{
  "n_layer": 12,
  "d_model": 96,
  "n_head": 2,
  "n_kv_head": 2,
  "head_dim": 64,
  "d_mlp": 384,
  "vocab_size": 1391,
  "activation": "squared_relu",
  "norm": "rmsnorm",
  "norm_place": "pre",
  "norm_eps": 1e-06,
  "positions": "rope",
  "rope_base": 1020.0,
  "rope_fraction": 0.5,
  "qk_norm": true,
  "attn_scale": 0.133,
  "bias": "none",
  "tie_embeddings": false,
  "parallel_block": false,
  "extras": ["local attention windows", "exclusive self-attention", "value embeddings", "hashed n-gram embeddings", "a smear gate", "learned residual scales", "capped logits"],
  "init": "orth",
  "init_std_qkv": 0.0613,
  "init_std_o": 0.0761,
  "init_std_up": 0.0878,
  "init_std_down": 0.0878,
  "optimizer": "muon_variant",
  "lr": 0.00734,
  "beta1": 0.95,
  "weight_decay": 0.0,
  "lr_head": 0.00466,
  "warmup_steps": 0,
  "schedule": "wsd",
  "decay_fraction": 1.0,
  "decay_shape": "pow",
  "final_lr_fraction": 0.05,
  "batch_tokens": 16384,
  "seq_len": 2048,
  "doc_mask": true,
  "train_tokens": 129000000,
  "steps": 7874,
  "dataset": "wikipedia_en"
}
Each number is 500 + 25 x the weight over the matrix's rms, rounded and kept within 0 to 999. Layers, rows and columns count from 0. Numbers have three digits each.

# down: layer 5 MLP down (transposed), 384x96, rms 0.0878, rows 298-329, columns 0-95
# up: layer 5 MLP up, 384x96, rms 0.0878, rows 299-330, columns 0-95
down298:533528491528470518475510514503471520475480493486491534512513491535482520464487528508455523489482490537508483500514531535505495453484509499504520529496455470517514487512479459498453533489545549504535454524525484498483479484500473491474517472487480502460497511499522504538519512519451505549
up299:503512551521456483507474445568557498477475535487488536485466500540475511483510476487477532542521508500484462486509510513479517517510508454509517516483527514491525460530461518474530504499517508502485497482487515488465473514492524481483480459453476476453549477488486457532496487504530504500
down299:477498490457498465489513499517543538480496477507487544483460525498508490501518494517506478516528491531452520485572493522478453454482495479487449487470487534488563494520504499485477473507541521479515532534481549532508500551464484558476483489544537463477489475492515478537507544506502503500
up300:471518466469492502501502509567552497483498472482509507500521546521492489520476508526475523501495495490494466497510490497491517464493471492484467506478471524470469487508479509576476490484546479509478468493491469521493525456509541589482553479521500480483515468484498482532525525520507530494
down300:483468481473525486490474519577527496507523489470522485505528524532506468535479481510516514497509487482499488472469502494461492459526491475483478445519498497481462524523514477543459479489525490499463476454509463526481511507537486550474503468495480516522484481517500509536490504483506580482
up301:503507496533488535542522485474484499496465534506491464504512515463516473516472494473473452517534476519546497475494496487494515459511441544459479530527532488491512486493522495475456479535477509491495497522515511521531492502488499488478489515535522516505496481523458480510519496497482502492
down301:478490473468480485496490505483499509492474474505496524511510477518494499519496479453510542471519568531538529520488529515483551499535492474475516517519524454538497512459459509519489455471498533493504505493478433507501545490499489522487510519449469519468495498541510502510499441497506491481
up302:471464488494484461510462491532486530539511476460537535530441510483503528503502550538505497522499476471470513523530492516480474514517490513491481519543504523457482530457485508497512537516522490510511489473482502498499479511488468505512522491518490507549498537513503521448510509551560506495
down302:480487519530499510442517528506528490485503506507500475510480514549510495505506479499515463531555509496515488531461496489492490459468554490492466530541483450505487441562498483524491477515451501502452510466480515509483521523551540470492524506514536509530524504501481522535473478495510518487
up303:499436546457483481489505501558509508498511466487476489495501529521519528463487510468480516479489465477510465521450525516506520502492490489536525487501476492537529483533498534500499458451498487486520530473504517502483542477497515531539518513491513518488502507520486510517513423493476525513
down303:528549473529496449470486502498499484467475498459498478533451438476546511510545500514453509489507503488505534508506505525502430538505505456526481496429508514516482475468544497487513502486463556533502500522464520481473521499500503500517473488499484503475498503526519541499553527533535508515
up304:563506497502505482510512510476467497505512501488538535492513496491532550515518506507479492506496464504505463464497495505489480522490481505527489494541488478507501535525493532510533531513530436534490519458495492539473499494453485523524548477453485513505546525526488451529495463492476502579
down304:485516542485563491507530547487457478498499463500490505453517507515475495498484518497500476473465511501511505477521489529463486477469574544506490454465498498500501516514491510513487461480514500507514474511470522508503442525497539494510478519491489483502532513481548487487525491497505512462
up305:546542543493459501478483478514455450491480523495487509495499514489469460525467544536501525508510488485472538476489505463476457512502527454475497467513469536466489504503522535511492560499490477485510540522489516457466477534478433513521501512506514528493512500521528482474448495495483522521
down305:465470511541521511471539533487480482476518516494468490531492538495495478473472498553483477477500502512499437511521525492477514541469505520510526460503469494488480564488547540509494498453492493506502490507474512531503514459511531526475456465484517488445517495491493470548445518515489482451
up306:492493472457477478502514487530533537467494515548531439511524523458525533489507492525499500545512497508491468510484506508549480450504488499451497475480493517478525473526492478533511505523536466452546520496516471495501489448477532511534462498520518488506525527525487470500478503482480502505
down306:502517504518514480490499484505487529467463487492506500510476529446508503470473503498529473496501477481452528532521492519516504490539494516514493495518463499493499429491478519482534509517494512428537527469505511499505512583471488511526509522461549516504522498498522520495512507532470467504
up307:469568489508452545483514501511487463553494542503506514510514515496476538515526465559497490531501508485503508489530519537524541492500505509507513515502529501494496514500489483517525488471555519487514505471436515503515506513475523517519513510484506474519477483523517475471520470466516520513
down307:483522527526515480448507458512479479539515492494519461492496505508514484524515483514516458500477491524487530510479483517522495470494506549530504468459504488491495487508506501511503493538516509553472479480490466553460495518505501508524545540475487495542517488498507510518538480519512496467
up308:503554502478460507502479483529454513491490553518480561486533480490520445527473501510534529486523512526548498513483553462485517452505493516511442458509503506476486568527468503495473553489479513556508525478481486501529469490471539496477502484521486534508514483533492520486460497496514478533
down308:503490508518507527513472497530556488528507499503489471507549489499529500492582463482490462483516518517435513474521479525493475475505530474498492497507460478502469497481471482498463440449493512487523541533522528529431453509432490471504497483506520475539469499476505493542481501512483544514
up309:523534503502498531471423489492492503501467520538507507522512503434516568556512505527503508502527506500520503433488502504478521509512460511537504477513485479516491492551501506467489496506528523478520518488496466501493482494534529522497529494531508487503542507515471508508511513500478545483
down309:511467489533483478498531504507527485486531503478493511472519523523504522492494505514523474523500510467525512471477509509505482537484509478469483498567530491493497442484465516504514532507514493491487551535511501485522466500542495469469497451473480558512473530509515488550499477492546506499
up310:476494475495514487508477462508485471521507479497525471484498490474489493482473509454479478533474481506472506531466496513551533554490506470510483503546467508521482527489517484513479518484486507449499483496507463466479500494520493508513555512508529489490499447479506502495497497467519461496
down310:561499496464466548491501516466551487524461502483486460508532508503535478447546460499523498491530503510522516514517563480488482474506534523511514494502468496518482469469437497498542502506502528517504494493463487492517525477500518470503504498522515496543492465513492487533481480523517532506
up311:549486543462514494481520503501542495483541446513499523466503514518502505523507466472514515506504501520476489521490524513479549489492520508497492471489516500578539492520521547523476473461462467479503456497496494487535484494503520512525535475475518526536540512460508530524532473472521483537
down311:513485525538484514477470504541486480520496559527439486513511527458540504530499490503490432530537468532457450440510514453528516494503508476510518490548489545548471493496566456488513511536495511517517501462485512497507470534499464498477521484519474531460475489484473520497512503471487486509
up312:484501523515476451450473480503448509483497520532510513522456471570510488541504466493514500510539488507537492460512516479501482537501541486483544489497549480530498507531479517500483493501519478504515502520511487462480464472523503496520463467500489531502521508507495491525476497531490479501
down312:465491485480506510491526513516512533523482506497518532490544519497492491469507529476458476534475492459514470495450538549490511499507504476507479512479489489439460510491479520482522462480518491480482517460496520510521488553513477482519483516532517515480457485498504498517484477436530486508
up313:510479459527478505528505504481517502506481461482518519492492514493508515510492500534493513460498476502474515499505527485523455519582461532511440490444504484531495507519520519480501522481478490499482498491514465502492500465499539507507552505455473530490463507497547531485493479484515504482
down313:457546497483490474489493481491465469522495474490516493516500500494447500452460505466471509527493482440506476492508440482480522523470486488479471537506485495490513523515526474491503494525495505500488544527498461468525498495500478520500513483506486485511459505472509488534493498452519451512
up314:492490489468500568500486481530496516511460505466492492530531475504495510521527489529500489491489505533537478499502524527507467518509506477530525522509467513524531488434505485500498517497509493479503480462460463479499527503494505528495493543504483452454466497559524506490498561504495486465
down314:524512494502453514501487487451469484481484536513497487541477476494506531474486512508507524491563490483466523479523469510487486458508479477470504464497481490509498495517531523510486515526480505537493482474479517507499505455475511508492483516505542519477519445491518557476453469539483498513
up315:458543535496454520513505510484483507471467516529515530459458468459454501451495531499503509485506493493509498554466489494503478483552503530508443523497511549532512486553513511530499497526547530539502506452475551496496530458527501437423523515486544484485442480495504496495534492437490469451
down315:494532510482523430487499522496466551489519540499486534486494501476496530497521526487532495489510512437520502520473534491529477479537492547532467502514446530525542504545485526533521457509531515439505483497535512500484496537497517465491474500491526482475510485466475471489527477486511480510
up316:539470474528458529511486508478500495474485474488516494509500529496489502516539508510477468494521502519486491493524522490509480505508486503465490505466479520506492508525518512481494496512480510481502502447506465507548491510493510525531507517513508536492512507471531481468504492510559498521
down316:518488534493537492491489509521473493503505527483513466478497505493496505467505501459487517539469496532441484514493504494453477499498508489531538515523502512479489477469507480475455499533492486528509496538518481511505500517483498516491491504487501534518464529458507491501516500495530536482
up317:531543529497494477495488485506503475491519445506531494486445532509520493501526509487503519538514548485480535493487512478512499483481522499441532474513514498529514463574534507512514467496520542496529534483524499490472489476452481441506488503485496543488538521504436468476484494486480537531
down317:508516502495504524520527496504507492521534529537492555542512544464484489499456504477472476527517408476454505489524490463520502519536478517518482487527496500492493521529478471494531505536538531518474498522528509515524500465493482504552486506528498478484489456549529529461492520521500481489
up318:517520542525482473518477511498520429481466498487523531464527501501525490507512512533479481483499490509517535512452478489520522478463490502481506463520457487517499422520518546487481482549545524546525491531490507524504504503495526494466485500552516506451490472494502535505483472522500481497
down318:532518513489518547449527472482518490518522483459515508515445503470473541491513475523476497504483501543515496499481496518525476528501500567491491499505549487524502505507491468494517499506505500453475501495489466469504528488534504531506509534460459494552500561543492518510503511486511503517
up319:499469513539455518488540456490512474491506478485502485443476528479495453462469475487513486468513501502471512535506521478502486514518500516524513498487507484496496502453525501549503516481526466517510496495511493466519497522483497478503484513509510498512519497494489502478490440479520482467
down319:502536517535514477517526485519507469511488516509502526503548514471512515486501526527510495488488463517496507539456526512467547527489454508477506506543488503468547464477548504513488523507553483499516532533528476515502500530496527487510482482513484517517544490487508504459450476504505537519
up320:465490463536516562535454504478503481521491493457524550500494490512467483500517488486479494514514459501466477508486518530526507505521503514518481473477519511458552527497512504483503530491499496454489498425530486500517526505497478485501490492482486490477526491533565480507483488471472516500
down320:512531516482513440517512502565497484487471531517514463487499463508473519518515475481455520554520482498483494509511535492496456487526478484508457483512508506527489545518503491551489492492496496504520519495540511495518436538487499491502500494501522485490501519493526579536521501510502456489
up321:481484469491479457548497506484502472514479491490509525539523486495498471477474478548458529502490492494425514511537527489486510484511476482510511569507545471512492473523504493452448486482490514468479524518505483485506511513541519489522520504489497498468500498531533495477535528497498479505
down321:507466493467469485475481499501467448513528493452483476430490503502479529479528490452501500513467519480530454506481493497533505531493489492495506521513438519524507521476467518529494492534490484507511490478515494491499488500494483463483482527488495507542486535525467491488504512513512550475
up322:476502488480486522573482511480504453530520504516524520499514508546518480475483528479489498470514484487495482485484540511506538494468505489524561507486556490496503478520514534510479508492517531537514537497509493508442499515508494499514507483496542489495500509501534475518518497508493496482
down322:529510506546523468512501533466531492477503484530479477494483513486512539499510537513509511520498526501472514514446481510518482506528499534510496480495470513472485531490509478454526527495507510474510491463556500474491493485501509478550534519443511498450494465526465537473476495468510481520
up323:483517519502473498526491519492504492553448437492476488507519515517533464530480519476519460494434485492483477543489457490505480493535524541505527522484488533472494460480473529542489550509484511500519499502498496490441486464484478548510476525478489520478493516493503544494481472528489519520
down323:475574449502483521505462508491529505535493442514482483529549543543528498546452476477543453507527478496520507521503477485527511474537548483516519510503517529492505519476480514521470478485478530515509496515505517521470514485505533526464497543485459516513485511479488519519462470517522510496
up324:504506494485475550522518459492524435472503482493553463501512499505529481486485510517490494525532530490537512504497518542468493475495485514489509550490499552458509507487502470493506529458497455533497493501501550478483525518534517527445508481488503515487499502531546507551513544455521482491
down324:534512496532498487540496487530489505520558436501496503529551504496490473535520532495503496492501517504511500514489515489495487546543489525469530499443540477482469495530500481483521529503504456502513531530504498507496521479467507537477493515485461520479495462506512541467540514474495494476
up325:493495525464503470550550463500502498505481488518503473484507508477516510535510472499505520523486526528526499478503500502505455520504518504472500508475520491518469492512484503463494497458521522450498477526492513536471498493503519443490462472502490531524518448521496499521517502521534498505
down325:536499480533500492500504506502517522462494511534487531539512471541502473495500505460511515488513492481445522476505541538478479452518470477524545542506505505513525524488485527479517555494502444473471454482500502522515483518517496515504507461514474506483494508509497526470474484528452498516
up326:477504498486473485458522501492486502475529477505489494520502511446513494476501487507508499475532505468499542503458469536536526512496484485506498480486499484500491470514477514464508472480525485479503475509421501488469536480546549457538538483515547523513517493482508516547516479494443494519
down326:442537466517475488491513477508492480504500517481521491503518471516490502521477541509518533543504477477518522550490551504490478515442456540520478458509499481464514470486492494494523530490530541509472502497488481512512501481488474522502470494500526483486496492491555442459483479526497477460
up327:473488472511503518494472501508462530507536477484527514494498483480511496515497549498511508498517501514480497502514515522496495500510516562486563511482461491530551527557493487514500521507482477466499514499510555505462537503515506528530505534535487444462471501542495540485524479534470512499
down327:499530504459472494451481483534535532495498492511527500492449464516526463520518499531508540510507516518502492466501483469521502517480504498481505456484488456490494524509516474455508505463484486488500548502519523490496489486427489473556494534497492515496494477519488512481507542485553496506
up328:506508509506491469515525465475542494523490478504443489482484493522476502506503480545497510515507462480489526510481520530491449492494510472495506543442496444527468467523532491497483492501487502477529475526460516520457484485479539462525492505507521490470480489543473537569505531498510515480
down328:519522500501546489485531546490512507463511508494464517486488523529554512554517509521524471512552515482514486461522518457461498435457476529485513530458515495512473538481493451480509516498511477490494461500484531507473516525487457532515479497506463507460482493507481471497458503516533538519
up329:503458443489515530517505453497501520548512456479539493528501472506521491532537510529514493494499535490496470502524482522484517542503496564524486502464484485505524464476449544497517532475484512472466474564500495485489491533494505519496483552530491457517500516463530493500510510476494527532
down329:481495436488507572515545480496526506516476496497461493458482453497523478531527475529509504453525524527541476503515495451513513466489539550507487497487508519520519507491456510512505504519481527488500517531501501518513507480493513458527516501468455479534505461484495511530474532493487497524
up330:508512479461528510480536500489494495529463440468515525453524477473532499496493511520502511522525500497485482530503510521499536506507481526523517496525486500544528471476507514514456460473507475519481486510498484498479494479496508544481520473488499450485497500512505528508475496465483530496